Part of a small language model's weights: 15 layers, width 256.
Each number is 50 + 15 x the weight over its row's rms, rounded and kept within 0 to 99. Layers, rows and columns count from 0. The size before them is the row's rms in percent of the matrix's.

# layer 10 MLP up, 1536x256, rms 0.166, rows 1177-1231, columns 128-191
090:17 61 47 53 43 44 54 75 42 15 67 47 49 56 59 41 60 63 73 28 29 63 57 46 59 55 53 69 35 50 49 49 33 53 15 57 66 38 66 63 74 58 39 33 51 45 25 77 80 25 64 42 30 66 73 36 25 17 54 30 43 55 78 51
100:51 34 68 51 57 96 74 46 58 74 60 54 46 40 40 72 27 70 50 30 56 45 54 24 66 52 59 44 44 27 51 55 48 67 42 43 60 49 77 59 57 54 66 26 25 42 50 60 45 29 35 60 54 34 37 46 79 37 84 48 58 68 38 21
094:45 68 45 70 41 36 56 74 61 55 47 37 39 53 60 48 57 60 58 44 40 87 46 57 55 47 78 55 50 33 87 60 34 24 68 45 56 51 59 65 25 47 54 19 44 42 53 69 60 71 60 35 63 46 43 60 49 39 35 59 30 70 32 66
098:38 54 57 61 52 59 49 61 61 18 70 52 50 81 49 55 52 43 50 61 47 43 49 27 44 47 44 54 52 41 46 29 17 44 52 50 52 76 79 88 14 29 70 46 67 09 59 21 53 60 67 57 63 51 57 33 42 64 49 30 82 32 43 57
107:78 20 42 57 79 58 58 53 40 53 45 51 43 57 57 38 63 80 70 54 42 51 52 60 55 56 26 51 30 20 64 53 58 20 31 47 36 41 58 55 54 39 89 50 63 60 56 64 72 46 21 40 35 57 27 67 58 40 51 54 45 45 57 38
104:24 53 69 51 62 46 63 31 22 59 65 36 41 72 68 48 37 59 63 21 48 42 36 42 64 17 22 20 33 56 66 40 39 35 73 26 53 58 63 46 59 64 52 27 30 51 51 63 74 22 36 56 60 57 51 47 57 69 35 27 37 56 50 63
093:42 43 28 39 65 49 03 33 22 60 48 65 44 49 52 26 49 67 35 55 44 60 79 59 61 75 61 55 28 59 24 70 43 42 72 56 15 49 65 26 65 65 26 46 34 42 93 29 50 41 46 56 57 59 42 49 30 31 52 68 75 48 52 37
088:53 37 44 38 59 50 28 65 68 24 52 31 68 41 43 27 48 66 84 69 46 73 34 51 59 29 40 77 59 54 46 44 39 46 41 58 59 59 41 58 60 38 44 45 45 55 78 51 49 58 45 61 48 39 62 25 64 36 48 18 22 32 20 60
091:52 80 38 45 48 67 51 85 64 49 74 66 47 44 38 48 42 52 66 50 49 64 49 40 58 36 38 45 63 41 70 82 62 40 61 40 52 64 55 60 76 40 72 49 35 55 60 44 66 48 63 52 35 47 60 44 70 52 30 63 55 53 45 56
110:39 46 34 59 69 43 30 47 57 68 84 56 38 77 26 51 65 28 40 55 73 55 51 41 76 62 32 24 64 67 57 63 51 41 60 64 65 37 58 70 39 30 55 45 58 32 52 49 40 60 34 60 72 42 45 47 37 55 44 50 52 36 71 77
106:35 44 30 61 51 42 57 37 43 33 34 50 57 47 67 19 47 02 36 40 25 82 31 38 29 56 49 82 37 63 73 40 54 77 50 37 65 27 61 35 37 16 44 36 68 38 47 38 43 36 52 52 60 50 50 63 53 26 49 70 50 28 19 51
095:32 65 54 34 41 37 39 28 56 49 60 49 24 74 70 42 34 88 49 44 36 29 57 59 44 50 43 40 47 85 77 39 30 58 52 58 43 14 28 21 42 41 54 26 55 45 60 42 42 52 61 34 70 33 13 39 57 57 75 15 35 69 91 48
095:39 71 43 16 56 53 39 30 34 64 42 49 59 26 49 49 49 73 43 26 74 65 35 50 62 72 47 26 45 58 24 27 51 41 57 66 56 59 31 68 44 51 23 62 53 37 40 55 59 84 61 66 59 48 36 35 73 73 44 60 31 47 81 45
103:58 49 59 15 75 48 64 63 23 35 48 44 34 51 56 52 48 25 26 56 25 34 75 44 59 36 50 53 63 30 38 62 41 43 71 46 41 50 52 47 65 54 35 64 40 27 48 55 70 57 81 66 49 64 58 16 48 44 69 48 43 65 72 38
094:67 69 72 44 55 42 42 39 40 47 72 33 57 42 43 72 59 42 42 54 59 13 67 73 63 23 38 67 39 70 51 53 40 55 64 46 47 57 48 34 65 53 65 31 42 43 65 60 58 47 51 56 49 33 64 37 38 36 43 80 47 56 56 22
097:56 53 63 23 59 73 63 65 46 44 20 76 61 34 48 43 65 76 63 49 34 97 64 35 58 52 59 44 55 37 54 44 72 65 62 57 69 37 82 46 58 68 50 34 73 69 49 43 26 42 43 31 46 58 61 72 25 51 32 57 46 28 61 60
098:50 53 43 47 64 58 33 66 35 55 48 35 55 37 36 61 67 42 64 50 81 49 37 41 51 34 35 22 24 38 48 48 43 35 39 39 61 74 61 47 59 54 63 64 42 47 66 60 52 51 68 50 51 38 63 31 43 39 34 82 52 41 47 23
090:46 39 49 51 75 56 39 42 40 66 59 57 43 51 35 38 56 29 76 52 46 60 69 42 32 94 49 61 46 36 37 54 51 67 31 40 55 33 72 40 61 41 58 67 49 73 77 39 84 58 46 43 38 25 64 54 26 63 31 65 47 58 77 53
096:40 63 37 61 59 43 47 41 50 42 40 39 45 21 43 61 33 49 74 49 60 46 47 35 29 26 40 71 51 38 77 53 40 75 31 69 61 35 41 54 45 83 66 68 41 17 64 31 39 32 33 47 22 42 60 81 55 46 44 39 40 62 81 59
112:57 73 56 32 62 44 35 45 59 46 59 58 63 36 58 37 72 63 56 80 40 65 46 75 49 51 61 56 53 41 44 52 53 58 93 55 62 33 26 73 68 34 45 07 47 66 63 39 48 40 35 58 57 40 67 24 28 60 14 75 51 58 55 62
099:26 72 42 55 65 34 55 64 34 37 70 47 54 28 71 44 54 58 59 34 38 85 57 84 28 66 47 56 59 51 53 55 81 38 28 31 72 60 54 33 49 42 70 53 46 43 52 77 42 81 32 66 24 25 63 57 49 68 54 32 47 62 81 66
096:60 47 23 65 50 70 47 66 47 37 54 70 89 65 39 42 26 25 68 12 54 54 49 51 45 44 34 63 32 45 51 37 54 39 51 63 57 66 46 46 45 61 59 46 77 33 49 57 56 52 52 54 54 70 49 76 53 65 52 46 61 50 51 58
093:46 55 34 62 69 34 57 66 47 47 51 52 57 56 46 30 47 31 67 67 11 33 37 40 50 43 60 41 38 49 56 45 31 60 28 48 36 19 61 42 72 51 48 39 60 56 33 50 69 63 47 56 51 61 54 66 59 56 51 28 54 34 61 14
097:42 77 51 27 70 24 45 55 77 33 23 63 62 20 51 45 46 50 68 61 59 44 40 53 67 63 43 25 53 27 18 55 72 42 22 53 50 28 45 53 65 39 35 61 57 43 32 37 38 64 55 38 33 42 54 37 67 47 41 28 54 53 52 52
115:39 47 51 46 56 65 61 56 43 22 53 55 65 43 46 47 84 57 53 53 74 66 47 62 36 44 38 53 65 45 38 48 67 55 76 53 74 71 59 62 12 46 37 49 53 55 50 61 63 35 42 43 63 56 27 47 45 40 41 54 72 51 72 59
097:31 58 78 58 57 44 68 17 22 55 55 58 43 59 50 68 63 49 63 65 06 37 32 31 42 70 36 38 41 44 61 45 39 54 52 56 73 27 28 59 34 36 52 46 45 64 26 50 62 69 45 57 70 62 58 61 34 40 55 46 22 57 59 45
101:74 25 44 55 62 69 60 62 38 66 35 48 70 64 89 47 45 69 70 69 41 55 62 45 41 71 39 75 44 48 39 31 47 53 64 84 56 62 68 44 40 54 42 54 49 51 71 51 77 59 66 50 74 43 64 38 24 70 54 50 48 30 60 50
105:27 47 45 56 46 37 62 29 45 52 57 42 31 47 93 44 46 58 53 34 26 38 37 38 55 35 44 66 33 60 22 25 30 53 52 53 41 54 37 67 54 49 61 40 33 50 22 58 50 55 44 37 67 76 54 30 48 51 52 50 49 68 69 21
098:63 80 39 49 63 37 35 70 23 48 71 55 46 76 61 52 27 67 61 26 33 45 87 66 60 42 30 47 53 17 57 49 54 53 50 39 29 54 33 31 43 68 22 71 54 61 59 54 32 63 45 68 55 27 54 51 21 23 46 71 39 43 62 71
087:59 60 42 30 54 35 54 71 56 74 56 62 70 43 63 50 44 32 38 26 28 53 42 53 51 44 59 30 39 61 61 40 78 76 66 32 24 41 53 54 52 36 58 42 42 64 69 63 28 55 46 54 27 37 32 44 27 55 47 75 46 54 45 22
094:41 36 50 48 47 31 31 73 74 42 48 50 45 20 67 53 69 55 63 47 25 49 47 32 50 53 35 69 55 53 58 53 54 63 49 42 60 58 54 66 55 36 57 33 40 46 69 93 51 26 74 30 50 90 90 49 66 66 53 38 34 50 56 51
090:19 28 49 64 51 40 46 60 42 39 37 58 23 53 27 36 28 36 33 46 61 55 40 75 44 62 57 52 05 68 57 65 50 72 60 71 45 66 34 81 41 27 52 57 36 45 39 73 35 36 79 26 72 70 54 90 74 73 70 34 56 32 47 56
097:44 58 70 92 68 49 51 51 31 83 30 40 32 34 68 54 74 67 47 60 61 46 57 63 77 53 46 41 17 35 45 63 87 42 31 28 83 26 51 49 71 48 51 49 41 55 51 37 62 66 76 37 68 56 37 65 66 38 56 51 56 38 63 63
086:46 34 42 55 49 50 47 60 40 56 71 44 46 60 80 54 52 58 48 61 56 49 50 82 58 46 52 29 76 34 68 53 43 35 45 28 55 50 56 59 57 30 44 60 55 46 75 53 58 43 73 71 46 15 47 19 44 49 47 67 79 73 31 26
102:45 64 36 39 58 55 68 60 72 47 29 64 47 57 42 61 54 50 62 48 27 77 39 60 49 26 47 32 48 48 45 30 51 34 15 55 38 60 40 47 53 38 36 56 48 65 43 51 38 49 20 53 72 45 54 66 54 57 73 45 34 48 42 38
108:69 37 43 53 56 36 51 59 38 32 30 55 59 54 64 72 83 39 87 48 43 54 39 62 49 36 27 41 69 54 52 59 59 38 43 54 67 51 39 50 67 58 49 71 51 46 36 52 36 33 69 50 84 63 71 61 45 53 40 40 42 57 61 57
096:70 50 42 59 49 53 59 50 41 67 49 76 96 29 50 63 67 65 39 46 49 51 53 60 28 29 37 39 37 39 48 61 52 44 40 62 33 57 67 59 75 68 52 31 32 58 45 27 15 46 26 45 79 32 47 40 53 52 69 64 42 37 48 41
104:66 45 61 46 42 40 23 59 46 28 48 16 67 35 46 59 08 45 72 79 36 91 50 71 56 51 41 38 48 44 60 34 51 47 54 49 70 52 70 53 56 59 61 35 24 52 58 40 77 49 49 52 27 47 33 21 61 67 36 41 50 44 16 46
102:44 11 45 33 67 51 43 53 24 58 58 26 37 53 26 45 65 44 34 48 33 43 58 40 77 33 64 43 40 35 47 62 65 62 04 28 53 32 22 46 42 55 45 35 62 71 45 56 29 56 52 44 55 54 49 34 56 75 42 82 35 33 49 51
095:60 51 45 32 25 64 42 56 50 44 30 26 63 53 44 38 54 55 32 31 48 53 71 45 79 31 47 43 76 22 69 59 45 33 36 66 54 52 49 62 76 54 39 55 29 57 58 32 21 50 26 50 81 75 54 44 42 52 44 51 59 45 51 30
109:54 72 38 55 67 48 49 50 76 61 49 33 40 27 59 53 44 63 75 44 46 59 65 54 50 51 87 59 39 37 65 44 62 17 69 54 40 44 66 88 58 37 58 33 15 31 43 43 51 39 48 61 71 65 34 37 56 43 51 57 33 55 27 31
108:37 47 52 49 67 28 60 35 26 40 53 58 47 81 53 77 44 71 53 48 47 53 49 61 46 62 34 38 39 63 23 83 25 70 42 39 70 65 46 36 48 48 27 09 50 46 78 36 33 80 59 34 69 53 28 45 43 37 68 49 48 55 36 27
119:38 71 24 35 28 35 45 45 61 37 38 46 64 66 44 60 61 62 66 30 59 10 59 75 57 51 56 53 54 63 54 49 45 66 54 44 57 38 54 72 53 60 43 49 71 37 72 59 42 50 58 67 24 40 58 77 66 19 39 83 52 63 10 66
111:41 40 55 62 34 76 72 33 58 69 71 17 46 60 81 63 35 41 61 52 71 63 58 40 18 77 58 57 52 50 37 32 50 40 72 63 42 59 38 46 61 59 36 38 47 57 53 56 56 56 55 34 43 87 47 49 39 45 59 22 62 60 54 49
088:58 66 69 65 31 67 65 44 43 61 51 51 43 55 64 55 60 53 68 37 12 58 50 66 65 68 42 51 29 31 38 58 34 71 60 25 25 57 73 64 71 44 74 38 37 57 56 58 41 48 50 58 52 59 58 37 52 34 48 53 33 38 41 51
099:57 56 73 38 60 38 56 55 51 40 52 70 71 56 48 23 53 33 58 67 62 77 33 54 40 15 34 56 34 41 42 47 32 41 49 38 47 31 48 63 67 47 51 89 32 42 57 33 42 40 27 52 58 55 61 35 43 64 49 60 45 55 49 57
099:58 51 41 65 25 51 63 71 40 67 59 05 64 33 34 44 63 37 63 40 45 74 53 54 54 26 54 59 56 64 58 52 54 76 37 41 51 58 62 61 74 53 55 39 40 58 37 74 67 65 44 77 50 61 57 61 33 83 58 37 35 56 85 80
101:63 38 11 39 59 61 35 43 26 56 52 23 68 59 61 64 37 41 40 03 78 66 79 69 49 44 54 27 66 30 62 54 39 72 33 49 56 38 39 86 19 26 57 44 58 35 46 73 52 44 61 51 45 39 39 46 37 68 47 65 73 56 63 30
097:51 60 56 65 33 34 61 27 50 32 46 20 83 64 39 53 48 70 31 58 47 47 39 48 53 51 40 08 36 23 58 42 52 34 46 59 20 80 65 46 41 22 52 38 62 69 20 53 62 55 36 15 54 53 64 38 35 30 43 60 39 51 53 71
100:58 25 59 21 56 51 58 37 48 62 64 26 63 67 39 88 59 68 57 55 49 43 45 69 38 71 37 82 45 37 40 70 56 67 38 74 46 56 57 64 46 42 69 54 53 41 71 53 36 59 46 49 27 47 51 38 30 32 32 29 54 63 47 54
112:45 64 38 48 67 38 60 68 52 36 58 53 37 37 65 39 63 42 53 80 39 28 60 56 62 46 62 71 64 16 79 42 33 45 55 51 60 43 69 58 42 11 38 45 76 33 34 46 67 44 50 48 81 53 73 59 46 55 63 57 65 47 35 61
095:51 36 62 46 66 75 65 46 70 61 77 67 62 41 61 42 38 66 37 38 59 47 51 40 40 63 50 48 39 56 33 67 46 54 67 34 64 66 61 61 54 07 40 29 61 57 58 29 52 43 45 38 62 48 30 21 48 17 68 57 72 38 90 51
103:49 68 66 57 50 54 70 47 27 61 82 53 35 30 35 51 45 44 45 47 44 84 59 44 81 57 69 23 35 48 65 51 61 56 32 39 33 65 30 57 49 43 48 73 68 24 54 68 61 37 55 54 45 65 63 58 35 59 45 84 60 39 39 68
109:59 63 34 46 53 28 60 52 42 47 77 43 40 55 60 65 40 45 80 21 60 69 48 29 47 39 46 55 62 72 80 22 56 25 45 69 36 63 47 59 52 34 57 47 59 77 31 60 46 68 46 55 38 49 45 39 23 37 68 71 55 55 16 58
098:44 75 50 57 58 52 30 58 57 41 44 41 51 51 40 46 71 67 42 26 68 81 71 48 42 44 89 44 57 35 55 54 43 39 44 65 66 60 35 72 53 43 34 50 49 37 47 26 46 38 79 73 60 66 34 59 69 29 60 46 50 63 45 47
# layer 10 MLP down (transposed), 1536x256, rms 0.126, rows 1177-1230, columns 128-191
086:62 41 43 51 31 43 48 46 75 64 45 52 47 79 46 51 58 61 47 64 44 71 15 51 69 57 64 36 38 66 32 43 68 28 28 38 44 64 49 68 58 50 43 65 42 48 64 64 38 59 55 69 54 69 32 46 66 33 32 39 59 64 41 37
102:51 51 50 58 51 23 44 47 46 64 32 75 46 59 55 79 67 33 69 73 59 53 31 34 71 25 42 37 48 29 54 33 56 79 76 43 63 62 50 56 71 53 36 62 46 58 55 38 64 28 54 56 54 55 54 58 57 60 54 38 28 55 50 87
098:39 62 42 38 52 67 43 35 46 55 47 66 56 47 70 38 49 36 54 61 61 51 60 39 48 34 42 62 49 37 50 49 44 68 62 65 57 58 23 65 31 57 68 63 71 59 41 34 62 33 27 72 53 55 37 46 73 25 34 43 49 72 62 45
094:10 36 21 55 23 62 42 50 48 71 28 37 59 44 31 53 40 36 52 41 61 54 50 65 60 42 88 56 56 50 77 74 40 41 48 65 38 43 35 24 51 76 51 43 20 57 29 68 49 43 59 37 48 43 57 63 38 42 60 89 49 82 40 70
108:32 65 40 49 34 72 42 56 54 46 52 33 37 51 61 69 40 74 33 49 49 52 61 52 37 74 53 45 39 25 37 68 47 51 44 26 72 78 62 49 60 33 54 71 45 34 53 24 40 39 52 74 37 32 53 19 51 44 62 62 63 47 41 41
106:19 59 77 77 74 67 73 44 41 58 43 56 54 51 56 55 41 43 51 03 36 37 47 65 51 37 53 63 44 57 82 42 33 66 41 32 49 36 67 71 58 48 33 59 41 58 51 60 51 77 54 33 54 25 59 80 43 51 51 50 29 51 63 50
086:15 59 85 34 60 61 42 48 28 43 35 50 27 72 45 41 44 49 59 28 44 46 44 43 41 45 33 36 55 42 53 56 86 71 22 40 73 57 20 27 51 52 71 58 40 56 26 38 40 45 86 49 26 50 69 87 49 80 31 61 63 71 61 76
093:58 32 64 53 35 39 54 70 56 27 53 29 68 26 37 63 39 60 27 34 64 35 50 41 53 43 32 71 59 68 29 44 49 36 48 40 62 52 41 52 21 73 39 41 38 66 35 66 40 55 80 74 55 44 42 68 40 73 63 51 71 22 47 65
091:69 45 76 53 49 41 74 25 26 55 57 33 27 53 73 84 42 46 60 33 66 23 34 45 45 53 51 46 48 63 71 34 21 53 31 44 29 47 69 37 16 79 46 51 60 38 56 82 21 25 52 49 49 44 48 54 28 47 78 70 53 44 56 54
101:70 52 27 42 57 80 77 61 37 33 56 49 61 61 22 56 55 48 45 56 17 39 49 84 42 52 81 59 59 40 60 50 60 29 66 53 37 46 42 63 61 48 48 60 61 57 46 49 58 59 56 70 38 81 73 42 83 35 36 51 42 36 45 72
108:51 38 46 39 44 56 64 44 69 39 61 35 51 44 76 11 64 30 44 38 50 44 70 27 56 21 50 14 47 48 72 74 52 47 39 49 53 68 27 57 42 56 68 45 63 50 35 60 46 43 71 50 65 40 27 26 64 55 42 22 36 18 25 40
090:17 38 47 70 43 79 46 76 61 64 71 37 67 60 28 59 34 44 38 18 55 57 49 56 54 53 64 43 47 79 65 52 61 73 67 47 71 30 70 73 47 28 50 27 51 48 36 47 56 59 44 31 73 60 69 42 41 22 36 49 56 70 70 62
100:43 82 73 39 45 64 57 58 51 76 50 51 60 56 47 48 51 79 73 45 59 29 63 38 74 39 46 50 41 73 77 39 32 18 53 31 38 57 42 59 47 50 73 57 51 61 58 46 53 32 45 48 66 63 52 40 55 89 57 26 40 17 42 47
104:59 25 47 52 43 82 68 43 51 62 51 45 57 48 29 64 47 53 66 42 16 53 76 60 65 72 52 48 68 34 53 82 55 65 33 84 33 62 45 48 34 53 23 25 40 28 43 51 37 61 42 83 50 45 36 34 69 53 61 54 47 33 61 56
096:63 01 51 60 45 43 51 47 52 45 60 39 54 65 37 48 23 48 49 25 51 71 64 62 42 53 63 61 56 52 51 51 16 65 40 40 46 30 63 54 56 44 44 41 64 68 76 59 60 66 86 20 43 58 37 32 58 66 49 51 28 23 43 59
096:52 62 49 32 34 51 64 54 24 52 32 66 18 68 67 63 55 47 52 35 37 77 62 58 56 68 36 70 63 35 52 54 48 52 66 50 54 34 31 35 67 63 59 50 22 34 58 39 55 46 41 62 52 30 22 40 41 62 72 28 30 46 35 32
093:70 58 42 35 50 58 38 37 69 61 44 67 70 53 48 47 44 86 52 41 32 53 45 42 42 60 69 50 56 37 29 66 71 56 67 48 43 44 58 39 59 41 29 26 33 54 44 51 53 26 23 29 36 56 54 61 43 36 53 30 38 10 59 57
091:61 37 70 54 41 58 40 44 28 32 41 64 51 29 38 36 49 39 49 56 60 37 40 54 48 55 69 28 75 07 53 50 57 57 84 51 28 36 33 66 53 41 57 49 65 47 54 52 45 55 58 58 52 43 55 39 58 40 69 18 59 63 83 21
097:86 45 27 36 58 46 33 45 56 45 48 61 61 38 63 76 62 33 32 44 31 52 27 67 52 51 67 42 63 59 45 60 82 48 67 41 55 41 26 34 42 57 34 48 69 97 17 57 74 50 58 54 58 58 59 43 36 67 63 80 59 49 52 57
113:44 11 48 58 64 36 80 66 42 42 56 57 30 73 43 34 80 58 49 53 59 46 51 39 62 51 46 99 54 64 44 35 37 63 49 62 36 44 83 60 55 38 53 46 67 07 48 53 30 69 67 49 47 48 41 59 32 45 62 58 54 89 36 45
094:14 44 47 31 51 63 47 25 61 36 24 50 51 33 33 35 41 25 76 70 41 50 51 67 48 20 58 24 52 47 16 51 39 61 46 71 30 21 55 58 64 41 34 50 48 73 75 36 48 74 77 64 82 03 38 32 36 74 33 55 55 54 47 67
098:70 43 61 33 52 52 69 85 64 40 08 49 59 55 62 53 48 33 51 70 37 54 67 61 55 43 61 38 56 56 48 47 50 59 71 78 52 43 38 35 84 21 65 47 68 39 59 57 54 28 47 49 50 59 68 48 74 56 62 44 43 02 51 63
089:43 56 59 30 57 78 28 77 44 46 59 73 54 65 62 54 36 55 69 38 39 56 72 64 88 27 52 51 66 56 58 41 44 87 37 21 65 30 44 70 41 46 34 36 63 57 36 63 60 54 72 59 44 44 73 53 41 49 54 43 21 36 33 70
097:56 50 46 50 33 37 45 62 44 46 27 15 43 35 48 43 25 76 45 58 60 70 73 36 49 58 50 56 54 48 55 50 37 47 51 39 52 50 11 62 71 60 32 67 42 29 37 30 53 71 29 64 26 43 68 56 54 48 53 70 39 20 34 48
105:73 81 54 61 63 32 62 54 48 57 46 45 46 42 64 29 44 48 38 34 46 51 60 59 73 35 53 56 56 70 60 34 25 29 47 36 42 54 40 37 77 49 56 49 73 47 62 39 42 31 51 39 63 66 58 48 41 55 38 35 53 64 56 65
090:71 48 36 63 47 28 46 52 49 38 63 31 84 36 62 52 51 55 77 35 68 46 53 34 93 33 67 53 35 68 71 22 55 49 42 50 10 42 43 59 16 66 67 54 40 59 38 55 44 60 56 79 31 50 62 47 55 50 50 36 77 67 36 45
095:56 50 45 38 36 59 53 25 58 21 73 37 69 66 53 92 80 46 58 41 66 48 49 49 64 35 34 38 88 53 52 45 54 66 49 69 73 59 50 48 30 58 59 62 42 48 18 59 29 84 61 43 44 55 60 74 45 68 25 42 66 60 45 39
100:74 46 35 60 47 50 53 53 45 29 64 57 39 62 58 49 64 76 57 48 68 42 61 63 17 38 37 59 49 38 56 61 57 56 21 82 60 71 44 39 38 37 42 58 38 81 57 30 48 47 66 50 57 69 68 51 36 59 36 71 70 44 30 70
098:49 53 39 76 78 67 78 44 62 66 67 72 37 91 46 79 16 72 47 29 54 35 57 53 46 65 40 72 78 42 45 30 39 44 58 35 61 65 14 30 54 45 46 70 46 44 50 44 68 39 64 43 67 39 58 32 67 55 46 35 70 58 49 45
084:51 70 63 28 33 42 58 41 57 40 30 54 23 58 24 62 49 52 76 47 54 89 63 33 49 42 61 14 51 45 73 51 55 27 18 53 67 70 54 29 53 59 54 84 54 51 21 55 60 54 65 67 48 41 45 59 34 34 47 88 57 54 26 34
090:36 74 68 27 73 73 72 48 48 81 42 75 59 37 49 65 53 19 54 52 63 36 60 65 57 36 43 67 60 74 48 48 42 26 71 50 55 22 43 25 60 67 50 80 43 87 49 41 39 27 70 63 52 50 45 43 55 28 15 43 68 36 58 38
087:56 44 24 52 48 71 51 68 34 57 00 69 37 43 66 57 48 64 65 54 41 45 58 50 50 48 51 39 96 46 18 35 57 81 65 56 71 45 21 46 76 63 57 62 41 43 61 37 55 29 66 56 40 32 50 24 45 56 41 53 54 37 50 23
102:57 62 42 63 58 47 61 99 46 36 53 11 46 66 50 40 66 38 35 67 43 39 26 46 66 51 50 58 67 57 56 85 50 65 45 45 66 33 40 39 40 59 73 55 45 53 72 24 25 38 44 43 38 50 44 45 77 68 50 58 48 33 49 52
093:48 54 70 47 46 59 28 54 39 52 58 54 54 41 60 57 66 30 55 50 44 19 44 36 76 60 79 62 37 87 09 72 20 22 48 41 57 50 47 57 85 63 72 70 74 40 42 50 30 35 50 67 37 66 55 49 49 55 64 47 34 52 53 50
103:60 72 52 50 48 56 85 47 54 18 28 45 27 60 35 67 69 67 20 44 59 59 41 45 62 44 45 66 61 45 62 65 72 70 40 78 45 40 57 42 47 56 33 68 44 88 83 61 34 40 60 46 61 62 57 45 47 43 50 49 49 35 50 67
106:40 58 44 50 46 12 49 71 31 68 38 55 50 65 66 54 77 32 65 27 39 88 51 30 54 54 34 63 67 29 68 54 61 15 66 54 70 57 50 29 70 58 73 69 68 61 40 38 67 55 27 99 45 33 39 46 70 52 42 33 37 54 52 45
102:66 71 65 66 53 47 37 33 50 36 35 63 40 44 77 34 60 44 33 37 50 75 43 31 41 69 49 22 44 52 72 51 36 54 16 67 51 41 35 45 64 59 63 51 55 39 83 42 56 54 85 33 61 56 43 64 57 27 63 34 46 44 48 48
096:50 66 62 69 59 33 54 49 68 49 58 53 31 45 76 60 46 30 37 62 28 44 31 55 61 19 45 47 68 66 70 69 71 51 55 37 39 44 37 65 00 40 33 57 68 34 37 48 39 39 27 36 58 50 52 66 63 64 52 17 51 54 47 62
098:59 52 33 83 53 50 41 60 36 71 34 29 35 58 70 46 63 50 68 49 68 36 45 51 34 50 43 22 70 57 37 52 57 55 21 79 53 63 44 84 84 43 78 47 75 51 50 50 57 66 21 62 55 84 57 44 45 49 36 50 61 55 59 45
102:62 73 40 64 46 26 35 54 73 63 49 42 55 54 70 33 47 58 37 70 41 48 34 34 18 49 36 31 36 80 49 46 28 65 40 81 26 38 57 39 52 67 49 53 62 28 60 51 17 51 41 58 26 63 53 53 63 38 52 56 77 78 58 45
098:47 63 20 55 30 92 64 60 56 46 62 54 24 26 50 45 52 73 42 43 45 40 57 51 48 20 19 32 46 29 48 71 55 67 24 51 20 41 41 26 74 30 50 37 47 51 56 51 56 50 46 74 45 42 47 76 53 61 40 67 43 57 66 65
118:71 57 39 49 61 13 66 48 43 67 57 63 42 50 57 67 57 57 41 45 41 67 42 63 49 53 51 82 55 59 40 45 37 43 51 29 44 52 37 66 59 56 63 26 65 50 54 50 55 69 26 82 52 76 43 42 31 47 51 52 65 77 61 38
128:42 38 40 71 44 46 70 46 40 66 59 73 61 70 71 57 50 58 39 23 66 62 53 33 35 55 64 52 85 64 46 44 44 43 75 46 57 14 55 46 24 34 62 52 30 22 30 42 49 35 63 53 35 25 47 62 55 23 46 70 20 51 48 29
113:51 36 36 45 00 82 67 76 85 44 44 67 17 46 54 37 65 40 51 67 52 66 58 59 53 64 54 52 48 18 58 54 45 61 53 47 39 80 38 29 38 37 53 20 60 29 63 57 97 80 60 62 22 54 62 41 54 42 54 59 58 38 18 33
088:62 47 80 53 62 62 56 64 49 32 33 49 56 62 49 64 36 43 34 23 82 40 48 23 55 59 66 79 49 34 59 46 45 16 49 41 49 55 49 53 14 63 39 35 60 42 39 33 44 52 69 52 65 50 59 51 43 54 54 44 50 52 38 60
099:54 32 83 68 46 50 44 32 49 60 50 39 33 59 45 53 40 57 29 35 24 40 43 13 69 54 72 60 34 18 32 19 41 87 36 46 73 41 59 53 43 60 66 34 59 47 32 64 54 32 45 64 57 77 52 62 68 23 28 54 44 79 49 45
102:61 34 49 38 32 39 80 36 50 71 46 51 24 37 31 36 31 31 64 67 43 45 39 28 41 33 33 52 28 49 54 39 40 59 54 37 56 32 32 58 53 63 45 57 42 59 45 39 55 34 31 67 52 46 24 67 64 68 50 78 48 59 58 54
092:33 48 69 80 32 86 76 48 56 61 62 52 23 59 34 34 72 46 47 64 32 45 28 80 72 32 35 53 66 49 44 46 52 51 21 58 44 55 52 41 67 42 61 54 51 19 79 26 54 40 58 45 34 53 55 36 51 50 39 48 45 57 53 65
093:52 42 19 50 65 55 53 43 43 59 68 62 28 20 46 42 22 32 81 38 81 66 55 30 53 53 58 36 87 33 48 74 38 28 34 39 88 16 58 52 41 55 48 78 81 46 71 70 76 48 60 40 38 43 34 52 64 73 59 41 54 39 25 34
101:49 55 44 67 69 50 59 36 42 75 56 54 38 67 49 41 62 58 54 63 68 49 65 37 53 64 62 65 79 58 71 56 47 38 24 53 34 37 47 26 49 51 18 66 36 36 40 51 41 53 33 61 37 43 54 33 50 74 32 38 73 71 63 26
110:66 55 53 61 40 46 50 61 60 52 76 60 49 34 42 41 58 52 61 59 38 81 55 69 25 78 33 73 52 43 61 62 43 45 41 30 49 64 77 77 36 70 63 45 45 68 54 55 48 78 39 65 77 49 63 33 42 43 44 26 61 51 74 61
094:69 24 62 42 42 43 41 66 49 55 50 64 32 55 60 60 66 56 55 60 54 21 69 73 48 47 41 36 40 46 49 53 45 55 67 55 27 70 18 38 38 59 43 52 39 62 48 36 42 27 24 56 45 27 63 28 51 11 54 30 39 65 47 41
100:61 30 53 49 61 31 67 62 24 46 54 34 49 63 48 39 63 45 38 57 56 45 34 81 34 45 46 33 50 56 55 58 28 32 52 72 24 63 59 77 46 28 55 65 51 44 16 23 34 43 29 26 56 55 54 39 55 46 75 27 36 41 47 60
098:36 32 60 52 60 37 68 53 66 59 45 24 56 70 71 55 49 47 54 55 47 42 24 67 64 81 58 41 33 51 28 34 60 41 56 40 59 55 46 32 72 62 43 58 43 51 56 64 52 46 55 56 42 60 50 61 33 52 53 41 46 76 58 38